Weights of a small GPT-style language model, trained from scratch on English Wikipedia.
Size: width 320, 5 heads of 64, MLP 1280 squared ReLU, 34.9M parameters.
Architecture: rotary positions, biases, untied embeddings, some layers without attention, local attention windows, gated attention, value embeddings, hashed n-gram embeddings, an embedding shortcut, learned residual scales, weighted sums over earlier layers.
Training: a variant of Adam for these matrices, 613M tokens, 10231 steps.
Each number is 500 + 50 x the weight over its row's rms, rounded and kept within 0 to 999. Layers, rows and columns count from 0. Numbers have three digits each. The size before them is the row's rms in percent of the matrix's.

# layer 3 attention query, 320x320, rms 0.0587, rows 50-63, columns 64-127
099:535540526511531430423564585496533476411395541494508543483529638556502452485474460415506484455428601472426489548573587482465459602524599512555427530421560500468575464488535471495533517514463547
115:562473559485484513515554569559471527592529472541460506479478467597506507556326503475512553545581519480484623513433509481491526473395494546506525556532466460542533363464496568550466552426545465
097:534446600444443576531442546553521495408482570453563501464443488470447564514466446594454492503491401448452513513418476509462557527520569490480499528595589514499552526429523446572492531483486603
096:498543538498471546545561421497410531467452481572486637421483515465546563500518475489493476528541581491515515432455456411559550538543572455538554529491531558583493474487427537456515508477479473
094:477518500543546451522473493511542508561586467500502497483484499478549575524505513497481540619515513510499462558424452521477600531535457513513430470497574495452398528514595591540439523469545534
108:598487498488528477588555509444568637501459408404602447456501498474500501490416462402441483490465484500508474538494461560478579582526492436349490481418471443534477401473493427527570476528468495
089:520470494483530533549553499503405530493425403517456575475532551521498532501519498447494511516569594463509498486497491502553436559458506521495495519511432533559452427517436568534507573539447498
103:569520416579556485436543551452517555485416411496463514487429546613617489577433529486595488542543535472591545666489481513540409492442499586522515517458494566563413528515485505450494479520522532
095:466508437507489538506573439444514424519460502540561498459560678489522408481503473420514502521502524529509489422542575544575382490473482521498486530485445476508439530571504581451543520545488435
095:504493516466552460449485506469553504478408498536552530542481603487532512492472418483455496474476520407423518517520491554482460545433547514496419437566553529520561551603583500505541541542482520
108:485522474467517496426499530452551453542516449546422574512430539576533572572607506443532467506448477466511529587542440449423564443473450590515579429505455520415421546462479451488483420499501581
083:556487439495533533565509486478463553481455408479505473497483489620532516423520462355502422521479611522482505542474541516513491579494531452418508533542487530552461446514496569547542530507493480
106:494519495563497448383496512462554517478552584528503513486493511544486519504562493501609489490551527514562535587631520521461467422510463511592418534507548513520507578512582472446501426422531536
113:471497483494495525611558418499492516569548499490513543516449428379456452495484579561489478493492430524456473412498545499567444503496400456475557565509516509544586465537485534470536528510487514
# layer 3 attention key, 320x320, rms 0.058, rows 50-63, columns 64-127
099:527566533448508400467537557444507482441459579499510562518549606542491483470529530500503524450430478516489470505507604486434395557450480478520469525411513461496541561548528538395638456490444514
108:530541526551508527515434519460489541533451537447450373502541525579560444553490460480442495436453492487476629537517496502531499486451485633551569498493435493517379463522527502521482517505516497
095:497503586525534611476488548499503505444472537509581519480490496505473507486489459517437425549412499562475412520456531448475514540504548484391538495569451510484601521521551545550475521539417617
095:601523477494481460481542434500560517396480422537528504564467562578559605524455464595474427467530487497489494488510547533515514560519517471477453504547559572533572555501556478514589537490436511
095:424572461459502518505536498457519444519552440401541604476545509418396485573544491444506575597466468549532422465445454549492541500588499569455489532451514515410417458464514616529444569493559480
106:602518526534553510497482503487529506505436371380578481431596472502513448483480450420472499527447530535581541500538416481513575578485530504369591547395514505530494476438543443448571493474451540
087:581556458451481413449494498530508454493444377474493427501485509515534559538514442565441467457477477439568550513561471521533437611542538560468428518514482518557534579443595441414555476471500550
103:527500433446543430479486474410451529502498414484433569584450543563523543535508550449612589480550466462575575617531460471506440503442456568528590511420538517536488590466455466497537518464549509
094:533506459482431488442573492502553427454512425471559504554529580476568527438507503541490471498509519426420504447616492495574457516469515515534470435530449484536528491465528469412459464525487439
092:514469526546480399474464569480528461470514471528508559564575501393540528518555465486481538522461433504429446426507466472497469490393463499457499384467513480527556558541599550453573466528467443
107:501430521398459412467531560483459522583575407561458640537443498519400580565525511466560590529511485498561601431420429538494498467391448579465577495467512501502432478566462479525513468541518518
082:565577420432537398497569436472586536517509410442485432537534537588497496507505523598490506464495428464525531535474481512506468513516598531434444539573514503524476519439572498437546549402483455
106:399459491410593358489442496481470461514560533584403603516518516488497521558502519506562546501544517525569556500559563572452444448519487443528435546470552437515509570528467525426547490421555567
113:498524538556522615471534518505537453436445515424554413443508441398535480508568503489542464483548516536458479561546475425541544503553520549470562529543499492572555479436488483416493509504518455
# layer 3 attention value, 320x320, rms 0.0626, rows 0-7, columns 64-127
092:429458467497458504527450515487457457501491456512464506428478509517484482540541565478476547506523600497437563420470517429554443522436488438424555539519393539497545450472459531503520606533474441
091:517545496486507474548479515521508487384533454435580558516503459508503581526529375481497520477513507510487450533463484485513422544583559456494460556474476538560535508519596400537503445427407534
098:486467591482487464515488464496454503516457530425518580473492485522508468549426466511627492417474498568542491517446547529424481400507435558393451461481504554534607490520609498544498436517478471
092:604473576516570474505601479447498520552496466566522481531510444492551475452416445596554487444499440482514510609568440595496652517468478650517517493489556471577504524572581494505552488514521488
087:484553481510553461514571538480500488405533497471525510462531486496516570501491415545482472518490460486484529548532450504524492569580543534486488488465560509476544511450491397531506422449468479
090:605463493453530427548559458439468504500460505519478545507560442588520411403495591472560507423435523460569448567580575572513471484423424479465497438529398446508481540526481521524533544523526463
087:599427569480527462473447502502519507528498504567477501463501439524492426430491515587609498479496434460568444540579496551440456491463444555510541479481469430509491530468507514434536469572522456
087:489506440502504479547576500523499473409481532561528499618518564489508491452469400577452500355506432525465554530455478523544533523535491584539459484441581559548488538557480419515514423495397583
# layer 3 attention output (transposed), 320x320, rms 0.0555, rows 0-6, columns 64-127
084:497461531489550521497573546488477499442446490480499564487525539452498451529536520470531498471493476474498550576505462419413539450548498488524473540431510538494503526477535554502550536473521462
090:491532486508435526462445569549503468504539488463464485517525440515420511526522552503439493535475450546445488476526480500533481461496492436556469448429468474441472491466486478523460460583538427
100:477352637510520467462590458493504539469352424483501547468571556519492495366525465555499509498549526473447512504458477459570507512517483464495557526482480495507450454542463518515614574530504502
089:506528445504539507522512503479500496604504530565435465395436481539430501460446466558539398492537485508514478500494542567589542590537514368566547471517462475462541542566512519522451504584438541
086:488587439554444495448438510507579531587648527508478485566486435502436456514467478530459462599515484515501456504493497546591477443529485477531423475494477456445420545533515471534427504549510448
089:421394517542515590514546547582477548498480499495466485475507554490580464461430478533566471517521465529511490515419450422472662513526459502508543486530506512500490457424553493444452495548484489
088:511448463568559545420559505532584510536471491473490499472532551464600488547489480441588405480504517439503496550420435503516607484534481499476558519511546566538461484413557514453503525503455476